config.toml
num_hidden_layers = 25
hidden_size = 256
num_attention_heads = 12
num_key_value_heads = 12
head_dim = 32
intermediate_size = 1024
vocab_size = 8192
hidden_act = "gelu"
norm = "rmsnorm"
norm_place = "pre"
norm_eps = 1e-06
positions = "alibi"
qk_norm = false
attn_scale = 0.177
bias = "all"
tie_word_embeddings = true
parallel_block = false
init = "normal"
init_std_qkv = 0.0219
init_std_o = 0.00309
init_std_up = 0.0219
init_std_down = 0.00309
init_out_by_depth = true
optimizer = "adamw"
learning_rate = 0.00171
beta1 = 0.95
beta2 = 0.99
weight_decay = 0.14
lr_head = 0.00515
max_grad_norm = 0.5
warmup_steps = 239
schedule = "wsd"
decay_fraction = 0.563
decay_shape = "sqrt"
final_lr_fraction = 0.0
batch_tokens = [65536, 131072, 262144]
max_seq_len = 128
doc_mask = false
train_tokens = 631700000
max_steps = 4476
dataset = "wikipedia_en"
Each number is 50 + 12 x the weight over its row's rms, rounded and kept within 0 to 99. Layers, rows and columns count from 0. The size before them is the row's rms in percent of the matrix's.

# layer 14 MLP down (transposed), 1024x256, rms 0.0732, rows 278-305, columns 0-127
114:45 45 67 39 44 50 44 51 49 57 37 51 61 41 54 37 78 24 43 63 45 44 54 60 60 46 58 32 71 45 68 37 40 53 58 59 54 59 49 62 57 48 39 36 59 50 55 42 40 47 59 71 46 52 58 51 51 50 42 67 21 69 48 49 36 57 56 38 42 30 54 62 42 47 48 59 64 61 49 53 50 48 50 43 30 54 46 53 62 54 52 61 53 56 50 57 36 66 60 48 82 62 44 44 65 63 31 60 76 63 61 59 62 24 60 62 25 38 50 47 61 43 45 25 55 54 60 49
089:78 56 44 65 48 43 31 47 61 53 55 42 44 74 61 51 64 46 42 47 54 47 67 55 52 56 56 66 32 47 61 54 60 22 51 57 53 58 45 45 71 61 35 39 44 41 42 59 54 62 65 60 22 54 58 45 32 39 36 56 21 59 27 57 52 40 62 57 49 62 52 52 43 64 61 48 46 47 63 48 28 44 67 35 34 69 52 32 47 70 51 56 38 55 23 52 34 58 49 32 40 50 57 40 46 49 53 58 58 59 45 65 48 34 39 34 57 46 54 39 37 77 57 53 59 41 70 50
111:43 61 49 49 79 89 59 61 48 47 62 24 47 45 45 52 46 38 74 50 31 81 47 44 58 52 33 65 72 52 46 47 39 27 47 57 60 27 51 55 44 39 47 48 52 47 59 64 56 12 53 56 52 67 36 61 51 66 34 35 55 43 49 54 51 39 66 50 38 50 52 52 52 52 62 32 57 68 45 42 61 29 71 56 41 51 35 44 48 64 47 54 60 66 72 69 54 39 54 61 38 54 49 44 64 60 59 51 40 35 56 46 45 46 53 47 41 47 54 70 47 38 49 51 41 28 53 44
111:53 30 46 50 40 55 43 59 60 42 48 53 41 46 31 31 47 64 43 66 56 46 59 46 57 57 75 56 66 60 20 50 34 44 48 63 30 42 55 42 41 32 52 54 43 56 57 33 59 49 53 40 61 42 55 55 66 53 67 74 53 66 46 41 51 29 42 62 57 24 26 37 50 51 44 33 59 65 59 73 66 49 57 47 29 48 70 32 56 29 54 48 53 45 40 36 61 68 64 59 65 38 30 58 57 55 44 51 38 70 54 65 57 52 39 45 55 44 42 51 56 47 53 37 49 40 48 59
099:60 44 29 38 63 46 63 50 61 55 41 51 52 51 71 42 46 55 30 34 38 61 47 38 48 58 65 62 53 58 57 47 14 41 87 40 40 65 66 60 29 39 68 69 45 19 49 55 49 43 88 66 46 54 43 43 51 55 64 63 57 51 49 20 54 34 55 59 54 56 59 52 47 46 28 23 56 35 57 54 44 38 33 41 61 33 40 80 35 52 42 39 50 40 45 41 61 40 46 34 46 56 68 43 36 41 57 50 59 50 50 50 45 51 37 70 18 48 72 61 53 55 66 51 52 59 54 73
089:45 51 67 43 44 53 56 69 47 55 60 52 51 61 49 57 69 55 51 51 48 56 51 54 58 41 57 43 49 50 45 40 57 51 47 44 54 58 44 44 50 56 50 56 46 49 63 60 63 46 51 47 52 47 58 47 42 51 72 58 48 43 43 49 42 51 53 47 42 55 64 52 47 48 43 35 33 61 42 54 56 63 57 54 47 40 46 61 44 42 38 64 55 40 48 46 49 71 54 62 39 53 37 57 62 55 55 46 52 48 56 68 45 24 41 37 27 48 61 52 41 41 47 65 58 53 99 38
106:47 42 40 42 61 45 34 41 56 51 52 47 51 30 72 53 57 55 45 46 71 62 37 54 43 48 69 67 62 71 73 63 34 31 50 49 33 58 53 60 65 43 57 48 58 61 68 33 48 54 43 75 76 63 41 58 57 45 16 36 55 54 47 61 40 47 54 51 42 42 41 52 49 52 72 71 29 43 48 59 56 46 45 56 48 49 38 38 50 35 28 37 55 17 48 71 56 38 59 44 44 50 76 32 37 47 50 49 41 25 48 38 49 59 38 60 53 56 68 55 45 59 52 46 46 57 34 32
093:59 62 45 52 43 53 70 35 56 47 48 43 36 27 51 38 56 56 27 34 65 40 45 51 61 40 53 51 27 60 39 47 36 37 59 49 54 45 13 50 47 57 46 56 42 65 41 49 51 53 41 48 38 73 53 49 38 69 23 50 35 70 46 43 48 53 56 64 41 54 70 49 66 43 64 49 40 61 50 28 58 56 49 23 40 47 59 63 41 53 60 44 55 76 56 71 64 19 58 52 38 42 42 45 47 50 42 50 51 42 30 43 42 60 71 61 53 41 53 62 48 63 56 39 61 54 47 58
098:43 45 63 53 27 54 53 40 40 71 44 76 20 40 66 50 28 28 54 59 52 42 48 41 43 49 57 25 64 46 66 51 33 44 52 54 52 74 61 49 62 38 39 51 55 59 41 28 44 32 47 47 43 65 54 58 49 54 38 73 57 39 58 67 59 41 44 60 52 63 49 64 39 67 49 39 55 67 66 64 33 47 60 58 63 39 69 70 46 49 35 43 51 40 49 70 58 45 65 50 48 43 05 68 37 38 67 65 46 58 43 47 31 38 25 81 56 44 55 38 64 49 74 52 50 34 83 44
093:40 42 41 60 64 44 37 47 50 51 43 63 38 52 37 54 55 31 49 40 50 43 30 25 51 59 51 47 47 41 51 63 44 66 30 38 48 32 39 39 46 51 46 50 35 47 69 42 54 48 60 61 45 53 46 49 60 70 28 37 63 58 55 71 51 48 64 52 34 41 46 75 39 46 29 29 57 53 62 44 40 34 48 55 48 50 42 50 41 37 44 47 22 38 48 48 49 60 88 78 35 42 66 52 51 64 58 57 44 46 62 54 44 52 49 30 56 68 37 55 38 40 29 48 27 92 47 80
074:51 45 60 69 51 30 47 61 94 52 63 54 48 68 63 41 34 35 44 32 58 58 50 15 63 61 45 40 45 44 34 54 50 32 51 32 42 51 47 39 22 44 67 50 50 40 43 53 41 61 74 30 64 60 51 43 44 41 53 46 75 23 50 44 32 46 37 60 36 57 52 48 51 41 57 32 48 56 57 26 47 54 52 51 26 38 60 38 48 58 73 45 60 60 52 53 65 58 44 63 61 46 61 62 36 46 53 76 38 51 68 50 55 52 58 54 43 53 59 56 39 31 57 57 35 36 42 72
104:52 46 50 53 45 43 46 29 39 72 41 26 38 67 55 49 45 57 48 60 46 63 46 53 50 50 51 69 31 36 50 64 42 35 37 60 61 62 62 63 44 50 58 40 46 29 67 58 41 39 17 71 64 38 74 24 38 46 45 39 53 40 48 21 68 51 55 52 58 27 57 65 62 32 42 55 57 61 26 45 60 43 40 58 56 36 27 37 34 46 53 68 61 57 74 44 54 41 47 69 38 42 53 35 24 49 48 50 28 71 46 32 58 50 40 48 53 47 47 53 53 64 39 62 56 39 39 54
088:64 57 47 74 40 55 40 45 51 54 81 34 63 43 40 39 58 50 52 62 44 70 50 61 40 46 54 47 37 46 42 46 56 68 66 54 37 56 43 49 40 44 41 41 50 49 64 52 34 39 51 66 41 47 34 42 46 56 47 58 42 68 45 48 56 50 45 56 43 38 48 42 37 62 53 66 29 69 60 49 47 35 53 62 38 37 63 64 47 41 44 58 43 62 59 58 49 44 49 60 35 52 42 46 54 73 58 67 55 41 45 54 45 33 63 47 58 50 53 57 23 30 58 50 37 53 99 42
116:38 42 55 50 70 69 54 20 67 32 59 52 44 53 57 68 26 46 64 41 55 72 33 46 67 37 51 52 45 70 55 52 47 33 45 53 45 55 73 49 49 48 37 48 47 64 54 74 61 70 22 71 46 38 52 45 44 36 37 72 39 52 49 52 45 24 51 61 63 71 39 45 53 76 35 27 48 45 48 65 52 49 51 43 54 48 42 45 44 44 50 47 48 58 52 59 72 51 65 50 45 52 53 59 52 61 37 69 53 59 50 55 52 48 43 59 36 56 73 51 57 34 86 45 40 31 42 52
096:58 67 44 66 75 48 39 51 47 32 51 48 31 40 37 54 69 31 48 39 52 63 47 44 71 60 30 45 52 46 60 66 44 36 26 28 53 50 39 56 35 59 50 57 57 67 47 81 51 32 42 37 39 54 69 66 33 54 56 65 50 58 43 34 51 31 61 55 55 63 40 58 54 37 67 55 43 39 45 42 52 23 65 38 19 44 36 49 57 61 51 35 40 77 52 35 50 57 40 40 56 49 44 25 61 28 35 65 49 41 32 41 51 34 27 24 74 49 58 48 59 69 44 51 10 53 59 41
102:62 45 49 34 68 35 37 40 30 47 50 47 58 47 74 63 53 69 42 46 63 27 55 35 53 54 71 33 67 61 41 44 43 61 55 62 63 31 58 31 41 37 57 60 59 63 52 60 46 47 66 48 44 57 48 35 58 38 41 57 63 47 63 46 34 62 38 56 43 35 55 29 33 48 38 48 66 56 51 65 55 53 64 78 53 58 32 64 74 65 41 49 60 50 67 55 49 58 41 48 62 30 41 37 45 55 54 17 31 40 54 46 54 62 54 63 43 45 42 69 42 34 63 50 60 47 61 59
105:71 64 74 67 70 46 65 64 59 40 52 41 51 38 44 58 43 65 70 48 53 40 37 27 67 61 64 45 64 28 65 28 54 56 38 38 60 45 42 46 26 32 41 43 52 43 63 72 47 37 48 62 42 43 32 56 40 55 59 52 56 38 55 65 29 68 66 71 69 53 48 40 49 57 54 35 50 50 51 49 64 54 61 62 50 49 39 58 53 66 39 45 57 71 59 36 52 61 48 40 56 60 53 37 49 46 27 45 39 61 57 47 48 51 66 30 38 39 48 44 48 57 54 49 39 25 34 33
099:81 63 38 39 64 56 32 58 51 48 58 45 63 50 22 69 57 48 35 33 50 50 28 69 54 50 45 57 31 62 63 44 30 21 61 42 35 44 45 52 51 42 61 43 78 74 38 37 54 52 43 52 71 55 65 43 57 57 51 66 58 65 51 36 61 61 40 29 42 43 55 51 49 54 35 65 49 61 39 48 59 60 73 39 54 50 46 49 57 55 43 54 44 68 64 61 32 38 34 46 41 55 59 44 58 57 34 66 46 62 61 43 51 36 59 69 51 36 41 49 54 57 50 54 44 80 29 39
112:68 50 29 37 46 45 54 53 59 43 67 76 58 65 67 48 36 53 63 55 57 42 52 48 65 52 52 65 56 51 68 49 56 45 38 75 30 38 49 23 47 41 58 57 54 46 57 60 41 59 54 55 63 21 32 44 45 38 56 59 26 69 50 68 38 35 66 32 56 61 46 62 65 61 31 68 52 26 55 64 41 52 46 51 65 67 47 43 56 53 56 35 59 39 52 50 36 58 44 58 53 57 31 59 81 81 54 54 60 49 47 53 77 49 45 64 53 60 38 72 52 53 57 38 45 45 45 47
130:40 54 52 63 49 45 56 16 52 40 28 60 31 63 67 52 47 58 63 54 66 45 35 82 62 58 47 49 46 53 32 52 49 67 43 60 33 53 47 56 60 38 56 29 63 53 59 49 27 59 61 46 57 48 46 61 62 74 24 47 42 56 60 65 28 47 50 52 61 43 62 59 47 56 36 37 60 44 57 43 43 75 49 61 62 63 52 38 63 41 61 44 63 53 52 28 51 93 47 69 51 48 39 73 43 55 71 53 45 37 51 84 62 59 42 55 19 56 66 66 58 60 53 62 66 51 67 42
102:74 46 52 71 54 58 53 75 53 42 29 79 38 58 38 64 33 37 43 66 22 37 42 64 42 58 59 42 71 53 36 53 50 45 65 40 51 56 29 48 59 47 57 51 47 42 52 40 48 48 43 69 62 46 57 30 58 61 67 34 55 43 45 55 52 25 46 54 34 21 47 50 52 44 52 53 48 55 45 63 37 48 48 31 65 50 59 45 56 10 42 50 45 68 66 38 56 28 61 70 59 37 70 64 61 57 59 56 44 78 14 53 57 30 54 51 43 68 40 37 25 50 66 56 23 64 39 51
082:74 37 51 36 45 61 42 52 50 36 54 33 74 88 57 61 59 48 53 50 59 62 36 31 43 45 33 52 63 46 43 46 59 54 49 66 43 49 48 46 50 25 55 47 50 43 57 72 51 43 48 26 57 46 47 52 48 61 47 35 54 45 38 37 38 45 38 69 34 36 51 43 62 34 37 68 42 58 66 46 49 14 37 66 70 51 46 36 49 55 36 55 62 48 89 41 47 45 46 65 51 61 64 71 52 42 40 55 37 24 58 50 58 36 45 51 54 43 45 72 68 52 54 42 57 59 38 54
090:56 48 22 42 35 71 36 71 83 50 73 36 49 49 58 60 56 60 33 43 64 46 33 61 56 49 49 45 72 30 30 40 40 61 50 62 64 51 27 48 45 38 45 63 48 20 53 59 56 44 47 51 56 45 30 35 56 34 57 41 38 43 57 33 50 49 56 51 43 34 43 54 37 49 48 39 39 51 67 54 71 39 49 43 39 59 54 51 75 74 54 37 49 58 49 52 64 43 51 47 65 65 40 53 34 56 53 44 46 29 57 42 54 57 40 43 47 53 68 55 55 45 45 67 36 55 58 69
099:54 42 64 55 45 39 59 39 50 59 47 68 49 46 48 34 74 36 56 40 39 56 58 40 63 31 42 40 46 64 53 63 68 65 31 39 58 61 49 47 75 44 45 42 58 56 57 77 52 43 57 53 45 33 59 22 43 54 34 48 65 65 37 42 44 62 46 47 42 38 51 52 44 49 52 51 53 62 37 68 62 59 55 42 63 53 62 48 52 65 37 50 57 53 34 44 42 60 61 46 38 52 20 36 56 49 63 51 59 72 60 44 35 15 53 76 56 57 60 48 47 26 78 51 65 31 42 54
109:39 42 32 57 42 31 55 45 45 57 67 47 51 63 53 40 45 61 57 73 66 68 52 43 61 57 66 50 45 55 44 34 63 52 22 65 51 43 59 53 43 51 51 47 54 62 88 43 27 34 43 39 25 37 25 55 36 38 56 40 57 63 46 74 53 46 53 35 33 30 51 33 42 48 24 27 75 65 42 57 59 53 41 71 44 51 60 44 54 54 18 50 48 64 59 50 28 50 76 59 40 58 32 49 55 91 70 49 34 33 51 61 52 41 55 52 65 45 45 55 45 51 64 53 57 41 71 41
101:59 36 50 59 48 57 46 45 52 61 45 64 41 52 24 44 37 50 42 52 53 26 47 53 50 48 43 96 32 56 56 46 43 30 40 63 42 58 63 51 52 43 77 47 57 39 26 26 41 73 53 58 52 40 38 63 67 40 51 66 47 44 51 53 66 44 37 35 44 45 51 69 56 45 40 58 35 25 39 64 66 42 50 58 52 67 35 36 16 60 44 52 36 54 32 52 54 85 59 32 50 46 59 52 47 57 40 57 61 53 74 58 63 59 71 42 51 39 48 60 47 58 52 53 52 40 63 44
106:21 62 63 45 47 62 60 35 45 41 54 57 54 42 44 58 45 56 51 54 37 44 49 41 45 62 43 37 54 62 43 46 27 32 44 62 64 57 52 37 62 48 49 52 22 56 47 44 51 54 29 53 51 72 51 36 34 49 51 56 62 57 50 60 62 61 51 50 47 56 57 50 62 57 64 12 59 31 66 44 37 64 50 48 43 52 42 39 35 58 40 54 55 41 65 49 57 50 49 37 46 65 51 48 56 44 52 49 59 27 49 44 36 69 44 70 44 51 41 39 41 44 53 59 74 68 63 71
101:38 58 47 52 52 35 47 46 44 47 46 56 49 68 45 34 56 45 45 38 38 35 48 66 30 49 51 65 40 47 50 48 33 61 71 59 34 52 49 49 66 62 59 39 78 50 61 56 65 43 57 61 45 66 54 51 52 46 50 66 49 29 46 46 41 59 51 56 60 92 51 52 48 72 56 19 50 60 39 49 51 65 69 73 43 63 34 35 65 61 65 29 47 56 53 44 62 42 59 61 42 48 64 44 72 63 41 42 42 58 46 55 36 37 34 37 60 62 28 49 45 57 68 46 42 59 39 69
# layer 14 MLP up, 1024x256, rms 0.0802, rows 279-305, columns 0-127
085:10 46 40 63 41 51 57 52 38 46 57 80 42 30 48 55 37 55 48 65 51 62 64 42 43 38 35 52 61 48 58 35 32 57 43 45 54 50 34 49 39 47 38 64 41 37 51 53 33 64 36 49 43 49 69 46 64 16 33 59 68 62 45 52 42 71 49 52 71 72 53 25 76 59 26 47 43 38 60 52 58 64 44 53 53 51 49 37 51 34 48 50 67 49 33 35 55 37 60 49 60 61 29 64 42 45 43 54 52 46 22 27 50 50 37 64 63 48 46 62 50 24 47 43 54 50 44 47
108:59 36 62 51 49 42 62 59 52 27 54 43 59 35 44 67 56 57 82 50 46 37 41 47 39 41 58 43 50 26 60 48 66 37 56 35 55 37 57 36 33 52 40 46 47 37 49 43 58 51 35 52 27 55 46 26 54 41 60 51 72 36 49 48 55 67 43 39 40 56 55 13 74 51 27 59 37 49 45 74 63 39 27 32 37 32 39 53 56 59 41 64 66 34 62 72 41 32 72 47 45 53 63 49 51 51 44 48 46 41 55 63 60 48 37 30 62 49 31 28 61 66 28 50 43 28 39 45
106:30 41 56 52 52 47 63 69 38 44 29 57 46 50 47 58 64 52 81 52 54 52 66 33 52 50 52 51 63 45 57 60 34 40 52 50 53 36 63 54 59 35 84 57 63 65 53 36 46 48 35 51 36 42 58 38 72 56 55 43 36 49 36 59 43 67 53 31 44 52 51 57 65 54 56 47 49 46 60 45 54 29 48 48 41 25 32 34 65 61 55 55 35 67 53 58 36 45 52 27 45 53 46 46 60 53 48 22 42 54 56 49 46 45 62 63 44 46 59 42 44 75 26 55 45 59 28 65
099:53 41 42 52 52 35 50 49 39 33 32 50 46 52 63 67 49 76 46 53 56 47 54 49 52 50 41 64 59 61 60 29 74 60 78 44 61 53 52 59 41 67 45 44 42 53 52 49 63 57 64 36 38 58 51 55 56 61 44 46 56 28 47 52 59 74 58 51 46 61 47 30 46 24 58 41 54 37 23 55 45 44 34 54 46 50 47 57 65 62 66 50 51 47 28 50 60 31 36 33 58 60 52 56 50 53 50 31 65 70 42 43 40 48 55 52 65 70 54 46 53 56 36 48 50 47 36 43
104:48 62 53 82 56 60 54 49 42 44 51 51 69 50 67 43 39 47 62 48 78 48 42 70 68 37 52 65 42 52 58 50 36 49 42 45 53 72 37 63 63 40 81 42 35 51 36 49 27 58 62 60 52 20 66 47 54 49 43 46 51 50 65 57 59 34 51 42 47 56 50 28 54 45 59 36 21 28 50 55 58 63 47 15 50 51 44 60 49 47 59 41 62 50 48 37 46 51 42 29 59 44 55 35 22 53 62 39 68 48 47 45 48 66 50 51 44 59 59 38 55 64 38 23 65 40 55 48
104:31 39 43 49 45 66 53 38 20 51 32 61 48 54 58 60 33 77 44 60 33 60 53 30 35 45 44 63 51 64 50 28 59 34 58 27 48 34 41 43 38 67 69 64 68 71 26 34 33 62 31 60 40 64 62 42 49 59 25 26 68 39 45 56 35 57 57 42 57 52 48 52 49 56 48 59 52 49 55 44 56 29 46 64 57 57 61 50 79 44 53 63 33 37 39 59 43 46 42 30 43 47 66 33 45 34 45 59 47 49 48 52 52 46 40 66 59 58 56 37 43 57 26 32 80 55 42 57
095:42 55 61 67 63 68 53 49 46 40 59 48 67 57 51 67 54 34 56 58 57 52 59 49 35 36 48 81 68 49 69 48 76 60 43 50 47 37 67 64 48 60 68 46 48 59 52 47 39 55 58 62 48 42 20 50 64 61 79 18 46 26 59 37 68 51 44 46 41 56 46 48 43 51 46 47 57 38 39 66 31 38 41 62 38 49 38 60 56 37 35 43 44 36 45 86 40 63 60 42 39 49 37 69 54 49 46 33 35 34 77 55 68 43 50 33 56 60 52 43 58 69 61 55 36 37 42 36
100:61 29 43 56 68 39 44 59 42 18 44 47 60 49 48 70 51 55 50 68 39 44 50 54 47 52 44 82 36 42 57 60 52 46 42 39 66 66 51 78 66 56 52 59 29 33 57 80 43 52 59 53 53 36 43 67 60 64 34 64 55 40 53 47 22 59 37 34 59 67 53 44 57 33 49 50 48 34 38 47 48 45 40 39 45 50 41 59 48 56 50 39 68 40 61 68 49 35 48 44 41 56 64 63 47 45 61 43 69 53 44 58 78 48 54 23 41 66 49 52 73 79 60 48 74 45 45 45
103:48 54 78 46 45 54 57 48 44 43 50 51 54 70 39 38 53 56 53 55 40 58 70 30 44 34 41 81 61 40 56 59 44 38 53 43 43 58 54 53 45 51 69 60 40 58 45 45 30 67 51 58 28 35 45 16 67 39 38 39 47 71 58 35 42 46 25 57 55 44 66 52 53 42 69 57 52 33 36 45 78 49 33 41 35 42 59 31 69 35 44 46 47 45 40 71 56 43 45 40 36 63 41 45 41 48 51 48 68 34 53 42 64 65 59 47 51 52 61 47 77 46 40 65 62 39 50 46
084:54 47 56 41 25 68 44 47 25 48 35 42 47 50 61 43 43 58 44 64 52 46 50 65 53 64 70 43 63 47 62 62 61 55 47 45 55 34 62 60 68 56 53 58 68 85 37 33 63 50 49 61 28 54 55 40 55 65 35 29 60 71 46 63 35 65 45 26 68 47 33 45 59 34 48 41 56 48 41 56 46 57 47 65 69 54 50 45 54 53 67 58 57 40 33 58 43 49 43 29 54 43 49 29 56 50 44 44 62 56 47 51 51 57 31 25 50 54 37 46 50 65 43 31 41 56 58 47
099:59 51 30 62 24 41 57 58 56 50 54 41 51 43 55 44 26 38 56 44 50 62 64 55 59 52 40 48 48 50 53 26 45 53 49 24 40 37 46 60 36 37 52 62 51 70 47 44 42 55 42 42 47 72 85 40 40 26 48 65 57 63 56 38 54 70 66 55 59 54 47 50 56 33 33 37 38 19 52 61 45 38 51 17 44 56 57 41 77 39 63 60 50 61 26 55 63 52 52 43 49 47 46 65 35 40 59 38 55 35 47 40 71 69 61 53 52 49 36 48 78 40 48 37 62 45 46 59
096:48 41 47 58 48 59 61 59 32 52 12 35 32 69 59 50 30 64 54 48 58 74 60 62 45 51 53 69 43 65 69 55 47 30 40 58 49 26 26 67 46 48 65 57 47 53 27 36 39 53 50 47 62 30 41 52 49 49 35 31 61 50 41 50 42 56 73 40 76 65 52 44 43 28 52 31 41 20 57 40 47 49 29 34 42 36 46 56 70 52 50 36 56 62 47 40 36 42 58 49 51 45 44 52 28 31 52 28 58 61 65 58 41 62 48 74 51 60 45 50 70 62 40 55 69 45 53 57
107:36 42 50 60 34 61 49 56 43 31 44 50 48 60 71 69 48 68 63 50 65 52 53 79 70 35 40 45 45 45 68 44 61 50 59 33 77 35 67 52 36 44 36 56 53 45 33 52 61 60 40 51 39 61 53 70 51 40 57 55 78 24 78 52 61 40 51 28 65 60 60 49 54 38 56 63 51 09 44 50 43 45 66 56 42 47 50 42 60 52 48 34 68 54 42 37 57 40 56 53 43 58 35 60 53 35 50 39 73 73 42 27 52 76 60 19 53 67 36 54 53 49 46 49 56 53 34 54
097:49 45 61 43 29 60 54 55 62 42 50 29 43 47 52 60 59 69 60 54 76 59 50 38 38 59 44 67 63 65 51 33 61 48 70 55 54 36 50 54 56 53 50 42 35 55 57 48 58 53 15 39 51 35 65 56 27 49 55 39 58 49 49 39 41 77 38 26 34 67 60 24 43 53 39 58 35 62 47 58 49 56 42 46 43 49 54 48 32 66 66 68 46 40 54 69 29 21 59 39 61 49 47 65 46 45 64 20 37 59 73 31 57 52 65 46 44 45 53 37 43 71 51 51 59 55 44 27
104:44 42 58 56 53 78 59 37 34 72 48 62 29 35 28 57 44 53 33 51 58 43 47 64 44 31 40 28 56 46 76 39 44 36 43 45 46 51 38 58 61 56 56 38 24 47 40 61 37 61 61 57 49 20 51 48 60 39 30 56 55 62 49 53 59 56 50 26 55 40 61 55 41 59 50 43 44 52 61 58 40 48 53 38 45 37 40 49 51 42 48 43 64 46 64 38 61 42 69 50 47 56 53 47 49 61 65 34 50 60 51 44 63 46 32 37 54 65 54 18 47 38 51 40 64 49 47 44
104:27 42 47 47 67 69 67 47 43 69 39 60 52 40 23 53 36 64 51 74 46 43 76 29 39 29 62 55 53 51 44 47 53 54 45 50 46 51 51 48 64 55 75 45 19 61 39 34 33 57 74 60 58 53 53 49 66 40 29 35 31 39 28 61 65 57 42 43 69 57 72 30 42 42 30 72 47 63 69 50 45 26 34 60 33 37 60 25 47 40 46 65 57 47 33 62 47 25 51 34 52 57 86 41 40 39 60 35 38 37 53 49 61 40 53 65 60 42 48 30 49 58 60 42 64 56 38 47
096:40 28 51 51 38 60 66 57 44 49 35 52 51 44 52 59 40 78 37 40 33 31 63 53 47 46 49 44 59 72 37 42 62 36 57 49 57 30 53 57 50 45 39 50 56 59 50 22 43 48 46 42 69 52 31 56 48 62 42 36 58 60 47 45 57 67 37 65 54 40 55 35 49 37 57 53 34 55 46 53 56 48 54 51 53 56 56 34 62 40 66 74 85 61 38 42 41 26 42 50 55 47 48 47 49 33 40 35 42 38 51 46 39 48 42 55 48 54 35 33 56 55 48 48 83 43 35 15
106:42 42 63 48 40 74 59 57 56 57 46 72 15 52 38 50 49 50 58 49 53 54 62 33 26 33 46 36 48 74 60 50 49 39 64 11 42 37 30 63 39 37 62 36 53 56 39 85 41 54 48 35 50 40 50 39 60 41 38 48 44 33 50 30 63 54 55 30 76 43 51 63 53 39 57 56 45 51 59 60 44 54 35 53 54 52 50 38 47 44 40 51 54 51 64 48 20 48 42 49 43 53 71 61 52 34 42 41 42 39 85 42 65 46 43 57 71 67 22 55 40 72 49 59 49 50 34 51
106:33 40 48 72 61 51 73 47 44 74 39 59 73 53 78 52 33 58 42 52 54 38 46 34 56 46 59 45 50 47 68 48 51 43 36 34 41 31 57 77 34 38 64 45 42 81 50 60 54 52 60 48 55 47 63 35 39 27 48 27 52 52 39 49 50 50 23 48 44 48 54 52 30 53 46 59 43 46 67 48 63 87 52 51 35 39 64 40 60 35 53 43 63 31 56 62 59 53 30 37 51 47 31 53 38 31 21 61 56 28 58 49 54 48 42 53 51 67 46 59 63 52 35 65 52 64 43 43
100:49 53 38 42 53 73 54 60 48 53 35 69 45 51 52 65 41 32 72 69 40 72 61 37 47 61 29 73 71 36 52 53 46 40 67 48 69 41 37 60 56 61 66 70 51 66 42 28 33 52 53 70 43 44 58 64 56 47 30 40 48 44 52 54 47 44 31 33 47 42 54 50 66 36 42 48 56 49 48 58 56 66 45 49 64 22 29 16 45 65 60 68 37 67 55 64 31 50 52 38 50 58 56 53 47 30 58 56 50 36 44 55 61 58 44 69 45 66 46 32 49 43 67 52 34 52 27 36
084:48 68 39 39 44 64 70 37 39 36 36 50 48 20 32 49 35 55 62 50 65 46 62 62 60 44 65 39 38 42 54 56 49 45 45 46 58 48 59 47 57 66 51 43 69 59 59 26 52 67 28 81 38 54 53 35 36 49 54 62 60 70 42 65 60 65 71 59 55 43 44 44 30 56 53 46 47 28 55 51 24 68 64 35 47 33 48 66 61 37 47 58 22 47 21 69 45 32 45 28 31 53 51 37 51 50 58 32 61 76 38 70 33 61 50 46 50 62 39 54 34 55 40 57 45 40 52 38
091:55 55 41 67 41 53 62 56 31 40 46 58 77 37 36 69 32 46 60 62 40 44 39 50 45 44 51 46 37 64 53 47 45 39 60 51 45 46 33 56 44 54 55 28 47 50 39 53 39 38 55 54 46 47 64 51 29 61 51 39 77 76 38 76 49 59 48 47 77 50 56 31 70 75 45 47 69 44 53 27 55 60 44 54 44 39 41 46 47 44 41 64 38 42 44 58 62 44 46 62 64 56 60 68 43 42 37 52 45 52 53 57 66 62 55 32 66 46 19 45 37 60 49 35 78 57 56 32
102:38 31 40 63 36 48 46 54 25 32 56 52 60 32 52 52 62 61 73 62 53 33 41 32 66 47 54 52 51 69 53 70 65 56 34 28 61 24 61 61 65 44 59 40 37 67 51 31 32 60 57 44 54 46 53 43 62 53 60 43 54 37 43 65 49 58 60 65 55 68 39 33 53 57 43 60 60 45 53 72 37 50 56 43 47 51 65 51 68 49 61 39 66 46 41 62 40 40 61 32 52 24 53 51 40 45 65 41 63 39 53 58 44 41 64 30 57 65 52 34 69 39 36 44 46 50 38 45
108:57 52 41 81 36 56 71 44 40 51 54 70 48 21 57 71 47 43 62 31 50 40 67 48 22 32 27 39 45 55 56 82 45 53 28 43 72 58 45 54 51 55 63 40 37 53 48 58 34 38 46 85 61 40 66 35 51 47 29 39 62 56 35 62 53 47 51 54 60 66 41 44 59 35 42 44 38 46 58 44 51 47 38 42 32 66 43 39 58 31 68 56 50 54 68 65 37 38 63 48 52 51 50 64 46 37 53 25 56 28 54 34 62 58 47 50 70 56 64 36 47 52 47 51 68 48 43 44
098:41 49 47 56 48 48 46 43 26 53 43 58 32 40 47 60 23 56 71 31 52 59 36 60 69 55 15 38 54 37 44 71 58 51 63 31 54 54 45 42 38 62 48 48 56 50 65 63 64 52 38 53 56 39 50 41 46 33 43 67 46 42 41 52 75 87 47 43 51 68 57 31 35 44 41 56 48 49 45 60 34 69 53 41 39 54 45 40 54 39 38 43 66 65 47 53 38 46 56 45 77 60 54 71 49 29 16 82 47 37 47 57 47 55 27 43 50 38 33 34 45 40 51 45 48 46 50 39
104:33 33 55 58 55 46 61 57 22 60 60 44 58 56 74 60 42 50 51 53 60 52 46 59 64 58 60 38 42 56 47 67 43 61 42 63 39 39 37 40 53 37 58 51 49 62 38 54 41 69 45 41 40 48 44 63 43 50 75 43 58 59 51 67 54 55 72 47 76 70 66 39 52 51 24 47 71 30 37 82 70 37 48 40 64 54 42 68 58 48 50 37 41 62 56 44 38 37 41 29 45 61 42 50 48 54 35 69 44 56 38 55 45 74 45 42 53 51 41 35 48 78 49 47 63 40 44 47
104:53 59 64 44 53 66 62 53 59 44 50 69 44 29 74 59 46 50 67 57 57 31 75 37 29 42 43 58 59 78 47 15 51 38 57 47 67 31 57 45 55 44 45 31 47 78 39 47 51 53 47 85 47 43 38 38 65 48 62 32 31 49 71 51 46 55 43 46 45 47 66 20 34 38 51 37 50 40 27 54 54 51 45 59 33 63 35 40 47 42 59 40 78 56 41 50 54 45 34 34 63 61 46 55 58 55 47 31 42 45 49 54 40 48 54 47 56 61 57 52 40 49 61 63 68 34 30 23